Weights of a small GPT-style language model, trained from scratch on English Wikipedia: 13 layers, width 64.
Each number is 50 + 10 x the weight over its row's rms, rounded and kept within 0 to 99. Layers, rows and columns count from 0. The size before them is the row's rms in percent of the matrix's.

# layer 7 MLP up, 256x64, rms 0.0977, rows 35-89, columns 0-63
090:71 48 36 50 58 54 44 35 56 37 62 44 57 37 44 52 52 42 45 36 57 57 69 39 48 54 46 52 52 47 60 34 70 48 54 76 60 54 59 37 36 66 55 47 39 51 50 38 58 57 47 35 54 67 50 47 49 50 31 58 47 44 59 37
006:46 33 36 33 31 44 50 33 49 40 48 32 34 52 52 38 41 51 40 51 53 48 43 46 39 50 37 39 42 51 49 44 44 32 41 42 39 49 42 52 45 55 34 49 37 40 42 47 24 37 42 43 47 35 49 41 33 40 48 40 48 37 42 48
120:43 42 51 37 67 53 38 52 39 51 61 57 48 47 50 65 38 41 53 35 40 27 38 61 55 55 70 67 55 36 55 47 50 54 53 72 64 38 61 50 47 42 55 45 46 69 26 41 56 54 53 48 34 46 54 56 52 45 53 53 53 62 58 43
137:51 65 55 39 67 37 51 52 48 40 21 40 53 53 58 46 55 52 40 49 36 67 52 52 48 49 28 57 60 40 39 41 67 53 36 67 38 53 54 45 57 49 48 34 43 52 62 49 69 46 49 44 40 37 50 51 61 53 41 58 54 40 66 55
122:37 73 57 53 50 58 41 55 54 47 57 47 55 33 45 59 44 43 52 40 48 64 45 54 59 69 50 75 34 43 53 50 48 54 59 35 57 48 53 46 49 53 62 30 40 56 65 36 60 49 47 47 29 32 57 48 51 40 38 38 50 58 64 58
005:39 62 53 68 74 48 40 60 48 54 53 74 63 43 56 63 61 41 54 51 38 52 48 55 52 46 60 50 66 46 49 62 52 71 52 53 58 46 53 46 60 42 66 48 48 63 55 50 75 60 57 56 54 56 51 62 68 56 58 57 46 69 53 55
102:58 46 42 56 71 51 52 58 48 56 47 47 52 57 45 62 63 52 41 63 45 64 38 62 48 51 52 47 41 34 36 32 71 58 60 37 43 35 56 48 45 43 52 30 38 57 41 45 42 52 29 49 55 42 34 49 56 54 49 47 51 27 47 67
128:62 42 65 59 53 40 43 58 44 48 50 35 49 33 40 50 41 51 39 49 31 45 55 50 71 34 50 45 38 50 58 47 49 59 40 57 64 62 63 56 40 38 58 36 38 56 36 43 64 55 56 48 29 46 47 43 61 49 70 56 64 55 55 38
111:38 70 40 39 50 47 56 53 66 45 47 41 51 35 44 59 51 41 31 42 47 45 43 56 51 62 61 53 63 47 56 41 76 40 70 43 36 66 44 48 49 61 66 50 43 63 59 43 47 51 58 46 36 50 51 39 34 43 46 57 39 64 59 60
005:48 31 39 41 37 45 40 36 45 42 44 37 33 56 43 43 34 50 40 63 53 41 46 47 35 45 43 45 32 52 54 49 42 33 45 47 43 48 50 56 48 47 37 46 34 38 47 58 25 27 53 52 55 37 40 43 40 38 63 48 40 46 41 50
118:41 77 57 40 60 45 45 48 39 46 58 63 53 41 41 60 54 43 44 58 34 41 50 47 59 46 52 71 58 35 48 59 60 51 48 35 49 42 62 48 56 46 62 49 33 46 61 51 50 53 42 58 53 41 58 24 42 62 35 57 39 41 70 54
104:64 59 47 52 55 52 39 62 61 54 64 51 60 35 63 63 45 54 48 60 39 43 51 45 61 60 54 46 47 57 49 65 50 59 56 42 47 56 56 42 34 50 68 40 48 61 45 34 35 49 47 35 75 31 30 38 44 35 40 49 57 42 49 46
126:42 61 52 44 46 44 36 52 26 61 42 57 54 53 57 62 45 47 52 25 49 44 46 45 44 41 72 46 72 46 53 53 65 59 50 49 37 56 53 24 50 44 57 50 47 73 47 54 57 62 61 44 52 42 37 53 45 46 64 48 46 58 51 36
119:49 63 32 66 54 44 50 50 45 32 47 53 55 59 50 62 68 42 35 40 40 49 42 47 62 47 43 37 60 65 42 42 50 55 51 55 44 31 58 50 21 50 64 47 44 43 37 55 47 49 63 68 57 61 38 52 56 38 37 58 45 44 57 59
099:49 38 55 51 52 45 53 52 27 43 44 54 49 51 76 60 63 38 44 49 48 49 69 55 50 38 52 34 56 38 56 58 36 42 47 56 55 55 58 65 56 46 55 41 40 50 29 56 65 63 27 45 33 45 49 59 45 41 58 37 42 45 54 62
110:54 59 51 35 43 45 45 59 58 27 41 36 61 50 56 66 49 49 48 40 54 58 47 62 60 53 54 45 39 40 51 46 67 43 55 57 52 46 43 68 53 54 57 28 40 60 59 30 51 66 42 52 42 45 40 40 62 58 42 52 36 37 73 59
005:58 47 58 63 56 52 71 48 68 60 62 58 56 63 48 43 50 60 66 64 52 61 68 65 56 55 59 42 57 50 54 63 56 40 50 49 49 55 48 58 67 58 51 56 53 56 66 65 44 52 70 51 64 61 63 61 57 49 71 40 55 46 60 61
125:49 33 53 52 48 44 53 50 31 32 59 45 56 45 44 57 60 34 37 45 45 60 42 46 39 50 53 63 55 44 39 32 43 55 72 43 52 45 47 53 55 52 72 46 55 62 50 39 56 52 51 64 32 52 40 49 66 25 38 61 42 53 66 53
110:53 53 43 62 48 46 37 61 39 50 55 61 48 60 75 52 54 40 29 25 61 57 36 55 58 41 70 35 45 55 50 62 45 48 50 52 61 51 36 47 50 53 70 49 57 45 49 38 56 48 58 43 58 37 34 47 58 59 52 41 42 51 57 32
103:46 54 38 49 65 44 58 47 39 37 51 74 65 40 50 45 58 48 43 44 26 35 39 50 56 50 33 58 60 62 45 54 46 61 39 42 44 37 53 49 46 36 60 56 56 40 31 50 60 67 56 45 54 70 44 53 46 59 38 59 63 51 53 59
116:43 43 45 40 42 50 56 54 34 36 35 60 62 46 55 65 39 39 39 71 45 53 56 46 53 39 45 49 52 50 59 45 55 59 49 49 41 25 45 32 58 44 58 52 51 60 39 42 51 58 51 63 47 45 56 52 57 71 29 72 38 47 61 60
118:44 42 53 46 57 48 42 61 44 50 43 49 55 62 49 39 53 42 53 52 42 43 47 52 39 50 47 41 60 47 67 60 62 45 39 67 54 45 64 52 45 45 53 35 41 57 43 47 71 70 36 74 60 51 56 37 72 45 49 37 54 75 44 35
123:31 58 51 44 69 63 62 51 43 57 54 33 53 44 39 56 39 32 46 39 50 57 40 57 51 44 55 73 57 43 48 53 59 51 51 57 60 39 67 44 45 58 51 44 47 65 34 32 48 64 33 50 41 32 69 41 49 37 56 53 49 54 48 47
003:56 37 51 53 32 41 45 56 49 42 35 41 47 63 53 33 35 38 44 53 57 39 39 61 43 66 33 48 45 48 32 44 37 43 45 39 49 51 53 57 35 44 51 49 47 31 61 49 33 33 48 46 50 34 35 33 49 33 40 52 52 46 47 42
108:50 53 63 49 47 53 33 55 45 61 26 44 45 47 54 58 41 47 46 37 60 52 59 42 59 40 48 40 77 54 57 53 65 51 50 52 58 54 46 45 48 42 45 42 58 60 36 33 58 71 42 51 45 68 32 55 43 38 73 55 52 61 40 53
098:39 41 62 65 58 56 35 61 33 42 69 63 51 36 41 56 54 54 46 55 35 42 48 55 73 60 54 58 51 53 47 51 51 55 64 38 56 58 59 55 54 42 56 31 45 56 44 42 51 37 71 52 65 56 56 49 38 35 32 52 40 56 58 46
099:47 63 51 35 50 45 36 56 49 34 44 35 50 58 77 52 48 58 48 51 59 52 60 49 53 48 60 20 55 54 47 63 58 50 60 54 57 53 68 63 38 36 53 44 30 50 35 51 46 56 50 55 49 27 58 44 64 41 52 43 53 39 48 54
134:56 38 63 59 39 44 60 50 34 42 40 46 66 48 44 51 66 56 34 48 48 63 41 76 45 58 38 37 59 42 58 50 51 63 69 41 51 50 45 42 45 45 55 33 48 58 56 68 60 38 40 45 33 65 67 42 59 52 45 55 48 54 54 44
004:47 43 39 34 47 42 35 51 49 43 46 22 41 48 59 44 41 39 34 50 52 46 28 36 43 46 39 48 42 51 43 46 42 38 45 45 48 37 52 48 36 31 39 39 39 38 40 40 37 41 31 38 42 36 47 40 48 50 46 54 35 54 43 52
098:52 68 41 57 47 32 48 46 47 42 52 49 62 54 64 51 81 55 44 46 34 62 43 58 45 54 46 44 54 48 51 41 57 47 64 59 61 47 49 44 61 44 60 51 48 68 36 35 51 63 38 41 53 41 27 47 64 41 57 45 54 38 69 47
097:52 41 44 54 40 50 42 63 41 27 66 36 48 39 47 56 34 43 60 50 42 59 44 55 37 40 47 62 55 49 52 50 52 65 46 64 69 52 51 62 26 54 54 65 68 51 52 48 46 65 44 45 37 39 31 45 63 48 37 46 50 55 37 56
114:46 50 62 56 63 41 42 59 25 58 51 47 49 45 60 36 37 38 46 65 53 51 44 51 47 51 75 54 52 37 62 66 64 64 47 47 54 49 42 39 53 40 68 47 59 47 53 46 58 28 32 54 40 49 28 44 43 57 50 41 46 47 59 56
105:54 57 36 47 59 58 43 56 33 57 51 39 48 46 57 58 55 69 50 49 34 46 49 44 61 61 55 59 72 51 56 75 27 52 46 51 52 53 65 50 33 47 66 44 50 60 49 59 58 51 42 37 43 56 35 48 31 48 55 54 65 45 36 57
114:56 48 31 56 55 45 46 58 54 45 64 44 49 30 57 50 47 41 45 46 34 63 38 37 49 60 65 53 48 37 59 60 51 61 53 48 50 63 49 44 52 69 59 52 44 64 43 21 43 58 42 46 40 34 37 41 64 45 70 57 47 42 49 61
109:59 53 58 62 64 44 42 59 47 48 59 53 67 48 49 40 48 56 43 45 28 46 55 38 50 52 57 51 53 51 63 61 58 54 37 48 51 62 46 49 44 43 49 39 31 43 28 32 38 34 31 60 34 49 60 64 59 57 57 33 44 61 62 50
098:54 61 29 33 57 48 42 43 41 51 44 51 47 30 69 62 49 48 57 54 51 46 55 38 62 56 79 49 63 39 52 65 40 60 59 48 52 54 62 49 52 52 50 42 47 56 50 47 50 64 49 62 53 28 42 52 50 37 44 50 38 48 39 76
113:45 52 43 54 49 42 65 69 51 24 66 48 50 50 46 51 50 40 33 58 54 63 59 52 52 42 27 58 56 45 45 51 42 46 62 46 65 42 41 56 46 52 51 45 47 36 38 21 56 53 45 60 66 52 35 50 44 52 62 58 52 53 70 53
108:27 47 34 59 47 60 43 62 37 47 36 48 52 53 55 55 49 51 41 67 41 25 66 43 60 40 47 55 55 49 50 67 61 54 58 50 42 43 39 53 39 38 72 50 54 51 46 53 53 46 74 55 51 54 64 40 39 49 41 49 37 58 63 45
110:58 57 36 50 42 55 48 51 46 52 39 46 51 39 52 67 53 52 55 54 52 46 59 24 53 41 81 36 47 22 64 69 53 57 59 49 53 44 46 54 53 52 55 42 42 55 32 39 55 55 59 45 50 46 50 50 43 53 46 68 29 53 53 61
112:43 45 52 49 59 44 53 52 40 43 60 73 57 37 53 44 52 36 37 64 54 58 42 54 47 35 53 51 40 58 32 38 50 52 48 77 46 53 59 32 38 40 57 46 44 63 38 52 53 56 58 39 52 51 51 53 53 47 53 50 57 85 65 42
008:37 46 35 44 49 36 34 45 42 41 41 46 49 34 39 42 44 31 41 37 32 44 36 37 46 38 43 36 47 36 38 50 46 49 42 43 46 34 38 39 43 37 50 39 41 49 38 35 48 45 39 40 42 44 40 45 50 43 45 40 39 44 38 36
088:58 51 46 65 53 48 47 62 51 55 37 43 47 52 33 61 56 51 52 39 44 53 41 54 58 59 59 55 47 29 44 58 59 63 76 41 66 49 53 75 48 48 42 63 33 54 42 38 58 50 54 25 51 54 50 42 40 49 45 44 37 60 40 63
118:43 50 44 46 71 39 42 61 48 53 52 52 44 50 47 52 60 45 50 55 47 73 41 57 58 14 49 43 58 45 46 38 54 64 36 51 61 40 61 43 50 43 52 51 57 51 51 54 55 53 60 43 31 68 42 48 54 52 57 77 55 59 63 36
004:46 37 49 24 36 50 55 54 58 42 50 39 48 68 61 60 51 66 59 49 61 52 65 57 36 61 45 56 42 62 49 41 51 38 50 31 48 68 48 56 53 73 48 68 55 50 50 36 38 36 51 56 49 57 57 44 36 47 49 58 62 44 39 47
006:46 33 39 34 33 43 40 34 45 44 44 33 32 48 42 39 37 57 42 51 49 43 42 43 37 46 37 44 37 51 51 38 44 34 40 48 44 45 40 49 49 45 39 51 39 39 45 52 33 30 50 49 46 34 43 40 30 41 52 44 42 33 43 45
109:54 55 56 47 54 53 45 43 50 54 57 56 53 34 43 45 65 51 50 22 56 62 28 45 51 57 43 38 61 46 50 47 53 47 58 53 66 49 72 50 48 47 40 53 38 69 40 48 56 62 20 64 37 51 54 56 44 55 65 56 53 57 41 36
003:51 41 44 57 43 44 52 47 54 47 48 32 48 61 63 46 38 39 41 57 55 51 36 50 31 48 48 34 43 55 48 63 35 33 53 42 42 42 58 56 44 49 25 35 20 42 54 68 30 42 43 42 61 39 56 55 55 50 55 45 51 42 48 55
093:36 59 48 41 60 40 42 48 36 67 65 64 34 46 49 52 54 31 54 41 40 45 46 47 62 34 76 50 58 46 60 61 57 56 58 52 53 53 76 51 40 37 47 47 54 50 34 34 46 47 47 47 57 71 58 45 56 44 52 45 49 61 41 54
110:41 40 44 60 62 67 23 68 51 53 47 38 55 53 40 43 54 40 59 65 44 43 40 55 65 56 65 48 49 39 57 47 59 60 50 52 64 42 56 45 42 33 43 58 25 44 34 37 69 48 38 51 43 47 44 50 49 41 46 41 45 52 52 62
116:51 56 46 58 50 37 44 69 60 38 57 49 74 32 38 58 69 40 42 41 54 56 50 64 49 45 29 58 50 39 50 50 37 56 54 51 45 38 42 65 42 49 44 35 49 61 56 72 44 32 53 48 44 39 51 47 64 53 49 53 62 63 58 50
123:46 53 64 40 45 46 46 60 44 57 50 54 51 40 50 60 69 52 38 34 54 48 60 41 70 43 54 47 52 37 54 83 59 55 42 46 57 55 56 51 38 50 25 44 31 63 57 53 60 55 42 61 62 35 46 43 56 35 52 43 60 45 59 43
100:43 55 64 43 53 51 39 53 36 39 44 66 69 52 60 41 67 38 50 46 44 77 66 59 66 41 51 38 46 67 42 52 49 38 45 58 46 35 57 57 38 38 37 30 51 47 43 38 50 47 46 46 36 45 58 57 47 48 45 69 45 50 46 52
108:41 63 43 41 34 42 34 60 50 50 55 54 65 37 63 69 50 63 50 26 59 45 47 39 54 37 45 47 61 41 58 48 55 60 27 49 45 53 52 51 49 45 56 57 41 58 41 68 73 59 53 44 39 41 38 67 50 42 50 48 57 58 48 39
112:42 60 81 39 50 32 46 54 47 69 45 46 52 55 64 53 65 46 38 37 56 44 49 60 53 59 50 46 45 37 38 35 51 45 56 51 51 48 55 61 51 36 57 33 46 76 36 51 57 50 38 43 50 41 48 62 60 44 36 50 52 63 53 59
101:41 57 35 54 51 54 40 62 39 45 17 46 60 57 55 46 48 63 52 53 54 65 47 45 39 30 61 43 52 40 48 55 47 52 45 58 39 47 45 64 51 50 44 62 45 58 21 36 61 56 55 38 44 46 55 58 48 40 53 66 35 45 62 52
# layer 7 MLP down (transposed), 256x64, rms 0.0656, rows 35-88, columns 0-63
093:54 46 60 55 43 50 53 39 50 43 57 48 59 67 50 63 41 55 41 43 40 58 60 54 54 45 51 69 47 43 57 44 37 42 33 41 42 58 62 63 46 51 36 30 50 55 50 54 22 31 64 58 43 49 73 47 55 55 67 45 49 58 38 53
004:45 44 40 45 53 46 62 61 41 61 54 53 64 44 40 47 40 50 35 51 51 50 37 53 68 48 54 51 47 41 54 41 52 53 66 48 49 51 46 52 49 42 39 34 71 25 49 51 76 44 59 54 30 60 36 59 34 67 40 54 58 42 53 44
121:43 27 57 56 47 56 58 47 59 51 56 61 44 63 41 52 53 49 54 57 42 36 33 81 45 66 58 53 62 53 46 45 68 45 41 37 33 52 44 44 32 37 42 38 53 67 56 49 38 66 55 39 48 58 44 50 62 43 54 42 54 55 56 43
143:44 52 51 59 53 30 63 41 58 54 54 52 56 49 62 37 28 61 62 46 52 38 45 61 42 61 32 49 43 57 60 42 55 39 58 49 54 39 43 54 56 53 45 44 52 47 54 41 67 31 61 56 45 48 44 52 47 61 54 30 26 56 62 73
129:40 43 43 57 60 68 50 53 60 48 39 44 28 67 57 30 47 41 64 59 46 44 54 46 50 39 37 46 40 57 39 59 55 60 40 55 32 64 53 59 46 54 42 61 53 36 47 54 51 61 45 39 77 48 45 48 57 58 58 41 63 65 49 37
004:49 47 68 58 46 50 33 42 54 44 35 39 28 41 50 46 59 59 52 50 55 43 50 39 41 57 46 48 59 59 52 62 48 57 33 54 54 53 52 48 48 53 52 50 30 70 57 35 33 61 35 41 68 51 63 34 60 43 74 48 46 52 43 61
097:35 48 51 34 42 55 51 41 50 51 45 46 43 48 75 50 51 60 45 61 58 36 60 38 51 62 38 62 60 51 51 60 58 43 53 50 49 49 38 48 31 53 35 48 49 64 59 49 60 47 51 45 47 46 31 87 62 40 62 40 48 57 46 44
110:51 37 47 44 60 45 66 47 50 39 54 53 34 41 47 64 81 45 54 50 43 52 46 39 45 62 39 53 57 61 44 57 27 50 52 39 64 48 57 40 46 27 55 43 66 59 46 47 46 49 38 60 65 58 51 68 49 52 49 40 64 36 54 44
095:67 37 50 45 55 65 54 21 54 44 60 49 59 53 43 49 44 49 45 65 57 53 56 58 44 27 47 51 34 52 54 55 32 51 42 57 52 28 41 52 60 38 38 54 69 52 59 48 57 40 55 49 47 49 72 65 46 52 58 57 44 37 41 47
004:44 47 52 43 61 39 63 68 49 64 54 63 37 43 44 58 44 54 33 54 49 47 48 37 58 52 54 63 54 49 50 37 54 55 36 54 58 51 35 35 41 40 40 64 74 49 62 41 51 62 62 40 57 65 35 51 38 67 42 55 45 37 48 35
116:53 56 47 33 42 60 60 42 57 50 36 41 51 49 61 29 56 54 60 68 49 50 59 43 59 31 63 59 27 63 54 32 37 44 50 45 49 56 45 38 57 41 43 63 74 55 56 57 52 54 54 37 40 47 57 40 54 62 53 62 52 41 59 40
109:54 47 43 61 60 58 47 47 61 64 48 56 29 73 53 39 57 39 44 39 56 45 34 57 36 50 58 46 41 49 44 43 59 25 56 56 49 44 49 47 49 38 45 59 60 38 64 59 41 54 32 49 49 55 49 37 46 46 71 42 73 53 62 52
115:49 52 37 63 31 57 56 43 69 32 54 32 64 41 48 51 67 45 39 55 43 73 45 44 47 58 39 48 57 48 48 27 67 31 49 41 54 57 59 39 50 57 35 33 55 55 50 50 54 50 43 56 52 48 44 45 53 58 51 63 57 56 48 64
120:52 62 57 36 50 58 46 49 33 55 42 50 44 45 53 40 48 57 55 37 48 58 51 50 67 66 64 50 69 44 32 72 55 49 56 44 60 52 55 48 48 43 32 63 35 48 48 39 52 42 56 33 51 45 43 61 41 66 23 50 64 55 58 44
103:42 50 56 52 43 49 52 45 65 54 49 67 59 43 39 60 62 52 62 64 37 47 52 49 64 56 50 55 48 58 53 41 32 45 50 56 47 57 44 58 60 46 71 55 47 36 39 44 64 35 49 44 35 52 42 34 65 72 52 28 54 34 36 45
124:36 60 57 53 58 60 44 28 52 60 49 60 46 63 50 30 74 48 35 59 38 46 53 59 31 44 65 66 56 49 48 68 57 45 35 46 49 42 48 41 53 59 39 68 56 48 50 36 50 34 47 54 52 55 58 58 46 65 44 53 43 42 40 41
004:54 40 44 33 58 47 42 40 43 64 43 38 41 40 36 54 51 39 49 64 54 55 43 64 64 51 51 64 38 73 53 45 73 65 41 63 42 55 49 47 47 63 39 44 52 48 38 47 52 58 57 59 51 66 40 45 44 55 51 66 53 59 26 40
149:41 40 48 46 53 39 34 42 66 41 42 48 22 61 75 58 64 51 54 51 49 47 30 41 60 55 54 33 54 52 46 49 46 50 44 44 52 57 53 38 39 62 71 51 52 52 63 57 42 64 41 50 49 58 50 57 55 61 51 62 61 46 29 53
126:42 47 68 44 46 42 60 45 56 49 53 42 46 48 34 64 32 47 69 47 41 36 70 39 59 54 38 50 43 46 66 46 54 50 43 58 38 43 57 46 52 48 43 55 47 50 44 80 43 65 41 43 44 65 56 56 47 56 35 72 58 38 53 53
092:34 57 46 41 63 68 45 61 51 59 64 57 44 52 46 51 60 30 66 41 51 46 51 52 50 52 65 39 49 60 35 44 51 41 61 59 54 55 74 55 55 40 50 46 35 66 42 35 44 37 39 46 54 39 42 50 46 51 42 39 69 41 71 54
107:68 44 51 42 41 37 56 49 52 57 49 32 47 77 66 50 45 51 56 46 59 57 56 28 38 48 64 51 43 67 51 40 47 55 41 51 31 55 52 54 46 57 61 54 48 60 57 44 35 62 34 30 43 51 57 51 33 45 64 53 60 59 45 56
121:36 48 53 35 45 36 43 48 55 60 37 59 55 33 50 47 61 56 61 76 33 44 51 52 44 63 54 46 52 57 55 64 58 41 43 41 48 64 53 44 54 36 32 63 58 35 41 38 56 40 57 73 56 43 57 62 64 55 56 43 42 45 53 44
128:35 50 63 64 53 64 55 64 49 46 54 50 42 66 62 30 45 59 49 53 42 49 44 77 51 49 76 57 45 45 45 56 64 39 45 52 43 46 54 50 51 42 30 64 51 50 48 42 36 44 48 40 50 69 49 43 42 41 56 51 60 56 32 38
004:43 63 48 23 36 48 53 62 61 58 60 55 50 70 36 53 45 52 51 51 49 45 58 48 64 47 57 64 29 43 51 48 64 50 57 64 42 51 42 43 53 31 46 72 77 68 57 52 42 67 51 43 41 49 56 51 50 46 46 47 52 51 54 53
090:58 58 29 43 46 60 67 53 53 41 53 43 65 49 53 45 45 43 47 58 52 45 36 50 64 56 68 37 49 59 56 31 59 45 55 43 34 51 52 45 52 62 29 48 54 54 58 32 37 47 61 40 69 63 40 57 53 34 36 52 66 39 57 55
094:25 59 42 27 55 58 49 39 55 67 35 67 45 59 62 46 53 53 47 54 44 53 48 60 43 31 65 50 51 53 44 49 57 58 51 53 43 33 48 57 65 35 30 47 51 56 42 42 47 57 40 37 56 43 53 67 44 54 59 60 50 67 49 63
111:42 38 47 49 49 38 56 42 57 49 47 49 52 51 45 49 56 62 59 52 58 32 60 45 56 37 47 58 54 61 47 64 50 36 34 63 39 46 45 38 50 70 55 70 65 38 26 42 47 58 59 47 59 62 43 61 65 44 39 59 49 63 30 55
154:57 38 53 70 64 43 56 57 66 42 46 55 22 46 46 56 58 48 45 44 46 52 42 65 38 42 44 36 39 42 42 55 71 42 46 46 53 57 41 71 62 52 56 48 53 30 53 52 48 51 45 53 50 52 55 41 44 53 61 51 68 63 28 49
003:44 52 59 64 44 47 60 51 54 55 44 70 65 58 36 53 55 61 34 46 45 34 45 53 47 58 43 54 53 24 48 36 47 44 60 51 42 63 44 55 47 46 47 58 54 44 59 44 80 58 52 64 52 50 44 51 38 47 32 48 50 31 65 34
118:42 39 47 55 46 42 43 43 48 49 51 50 38 52 45 49 29 35 56 43 60 40 47 56 47 43 50 53 51 43 36 59 60 68 59 51 55 51 42 44 59 46 66 57 24 43 58 50 55 49 50 31 60 78 51 68 44 79 47 55 63 50 46 51
090:46 66 42 58 36 50 73 37 41 65 53 49 31 66 50 48 57 44 47 49 44 27 50 49 60 50 38 52 48 54 49 44 66 46 59 25 65 57 52 41 53 40 54 55 43 48 59 55 53 34 57 60 55 59 44 46 32 68 55 34 49 48 52 60
114:37 69 46 62 38 50 50 57 78 66 35 50 51 39 54 54 55 72 58 53 53 46 34 41 57 52 41 34 51 43 61 45 42 43 57 54 52 39 50 52 44 49 45 63 51 50 41 49 32 50 52 55 62 24 53 64 49 38 61 41 50 66 43 50
124:62 52 43 46 47 47 42 41 52 44 54 33 48 63 31 36 31 41 61 48 59 57 58 55 45 47 39 64 44 41 36 36 39 45 56 50 38 41 61 66 61 45 52 61 62 48 71 51 47 47 59 53 42 59 58 30 68 61 58 46 39 66 55 55
130:25 51 46 51 59 57 52 30 46 48 52 55 40 49 32 68 57 43 46 56 59 50 56 41 61 48 36 58 46 58 48 40 40 32 45 55 59 32 57 44 53 64 62 51 47 40 60 53 51 52 59 56 65 41 67 51 31 66 41 61 51 33 54 64
098:60 38 57 53 46 44 40 37 55 60 56 63 55 63 54 52 27 43 60 60 54 52 50 57 54 56 53 43 60 65 59 42 37 60 45 21 59 49 45 35 66 59 56 40 49 46 36 54 29 55 40 58 43 47 33 61 60 59 45 39 46 42 45 61
090:45 34 54 55 53 70 51 45 55 45 58 53 53 64 41 39 51 52 41 47 44 50 44 62 62 46 34 47 33 55 42 36 54 47 38 45 53 52 38 59 72 49 57 56 44 36 50 55 47 65 55 62 27 46 78 32 53 46 61 49 62 48 62 41
107:49 56 41 56 47 61 59 42 39 47 56 53 56 33 39 51 57 29 51 65 39 45 53 42 56 54 73 66 43 41 41 56 55 49 43 61 55 66 46 62 54 71 55 67 52 40 45 64 55 38 48 50 42 43 43 32 40 37 31 46 53 46 67 52
096:49 63 54 41 34 52 44 67 59 65 36 45 57 47 51 37 66 51 49 50 51 69 52 47 50 56 67 72 66 48 56 39 44 56 51 52 56 41 64 40 58 48 47 66 41 51 52 46 52 37 37 48 62 48 52 43 28 50 60 51 37 26 43 39
125:31 31 60 41 45 45 50 46 62 67 47 67 32 59 55 45 45 52 41 55 48 37 50 43 52 36 51 51 53 61 44 56 52 40 29 51 45 65 58 48 47 57 37 55 53 57 75 56 53 52 58 54 42 55 58 39 57 56 64 39 68 46 53 26
110:47 43 60 58 41 46 63 52 58 57 61 47 20 35 39 49 55 50 29 64 52 51 49 35 51 46 49 43 46 58 60 56 55 43 30 60 65 51 45 49 67 34 47 49 60 66 63 48 56 64 50 72 42 37 34 51 55 47 54 46 52 43 49 49
004:48 40 64 61 46 46 37 37 43 37 33 46 24 33 53 59 51 66 50 46 58 37 33 49 30 55 52 46 61 68 49 64 34 49 45 45 52 51 30 48 44 63 42 45 48 39 49 42 48 43 39 40 55 51 58 38 51 47 56 46 41 46 46 68
109:44 56 60 45 35 46 47 50 40 48 61 55 51 46 57 50 42 53 34 45 63 62 59 53 39 55 53 57 49 50 38 43 68 52 37 55 42 62 43 22 65 42 39 28 52 55 67 50 57 56 50 49 46 42 47 76 56 60 60 47 37 33 62 50
118:59 44 57 67 31 40 69 59 58 46 41 35 50 41 48 51 61 46 62 61 63 51 41 58 57 64 38 48 37 49 54 51 50 51 45 61 53 45 40 32 49 64 51 64 55 54 41 59 35 54 52 47 59 45 58 47 50 40 53 28 41 74 30 47
004:55 62 52 64 51 56 51 59 49 58 62 62 69 53 44 48 44 54 44 49 45 53 45 74 57 43 62 49 60 41 50 44 38 52 67 55 46 45 60 53 58 37 41 36 72 35 47 68 66 42 49 51 35 38 35 68 55 69 49 50 44 60 52 53
003:34 52 49 50 63 47 66 67 41 56 63 57 50 36 46 57 43 41 27 70 51 53 49 44 48 50 56 67 56 45 43 45 39 52 41 53 60 50 30 42 32 54 41 55 65 48 50 51 41 54 63 47 40 65 31 52 37 67 30 55 51 50 55 48
100:38 42 66 67 37 63 51 49 47 41 46 55 56 51 49 41 38 39 64 63 52 48 36 61 68 50 43 50 41 50 56 41 54 56 50 49 45 42 49 43 62 47 44 64 54 47 56 56 38 40 85 53 27 62 42 49 58 48 27 51 52 54 46 48
004:47 42 43 47 53 39 60 39 43 60 43 54 48 52 34 34 57 54 48 50 47 46 55 54 79 61 41 57 52 36 59 43 60 51 61 62 43 64 45 52 58 42 51 52 66 44 54 28 80 57 55 59 42 67 47 52 36 50 57 62 50 40 50 38
083:52 68 58 59 37 41 50 71 67 49 52 52 31 54 46 46 43 45 44 53 73 53 52 54 63 64 43 43 39 45 51 43 58 39 54 49 60 40 54 60 48 59 57 61 51 27 54 60 40 46 59 61 44 43 41 48 40 38 51 66 42 24 43 50
141:55 55 48 48 41 31 50 44 44 50 36 49 38 56 59 56 51 52 65 36 53 39 52 41 39 48 42 42 75 57 42 56 68 50 36 49 33 60 21 39 58 53 58 44 54 38 68 58 59 40 48 49 62 53 47 69 61 66 59 45 50 48 51 51
121:59 48 43 63 73 32 57 63 58 63 60 55 47 41 45 32 43 53 52 55 54 42 49 41 60 50 37 51 34 50 41 51 71 58 36 49 47 57 47 54 40 48 36 42 54 38 47 63 42 45 60 71 63 25 46 49 50 50 50 53 43 69 46 53
110:50 39 33 45 41 47 36 60 53 60 39 67 64 59 58 50 53 54 55 62 55 44 54 42 31 54 62 47 65 59 64 15 52 62 55 52 39 47 44 43 38 56 39 57 60 49 48 44 47 48 62 46 44 52 61 30 42 43 45 50 61 52 64 54
097:56 55 41 39 45 47 54 56 58 55 57 59 36 51 45 39 52 53 53 42 50 55 55 60 46 62 76 40 49 80 58 44 49 48 48 24 61 40 40 52 56 27 49 31 54 55 50 46 44 34 55 49 54 49 61 48 56 54 52 32 61 50 34 58
102:53 60 29 67 42 43 57 48 41 36 49 32 41 37 55 48 61 56 55 58 55 53 55 78 31 54 45 41 55 49 48 57 51 54 68 49 47 37 59 53 65 45 59 41 58 45 32 42 45 47 38 62 65 41 56 39 42 42 52 39 61 50 55 65
106:60 49 44 44 54 57 41 39 40 52 36 58 57 45 50 41 61 52 74 50 50 34 55 64 41 23 51 45 54 48 50 55 56 29 46 51 59 45 56 51 79 52 51 55 48 26 53 58 60 39 51 63 66 46 39 52 46 61 57 38 42 52 46 52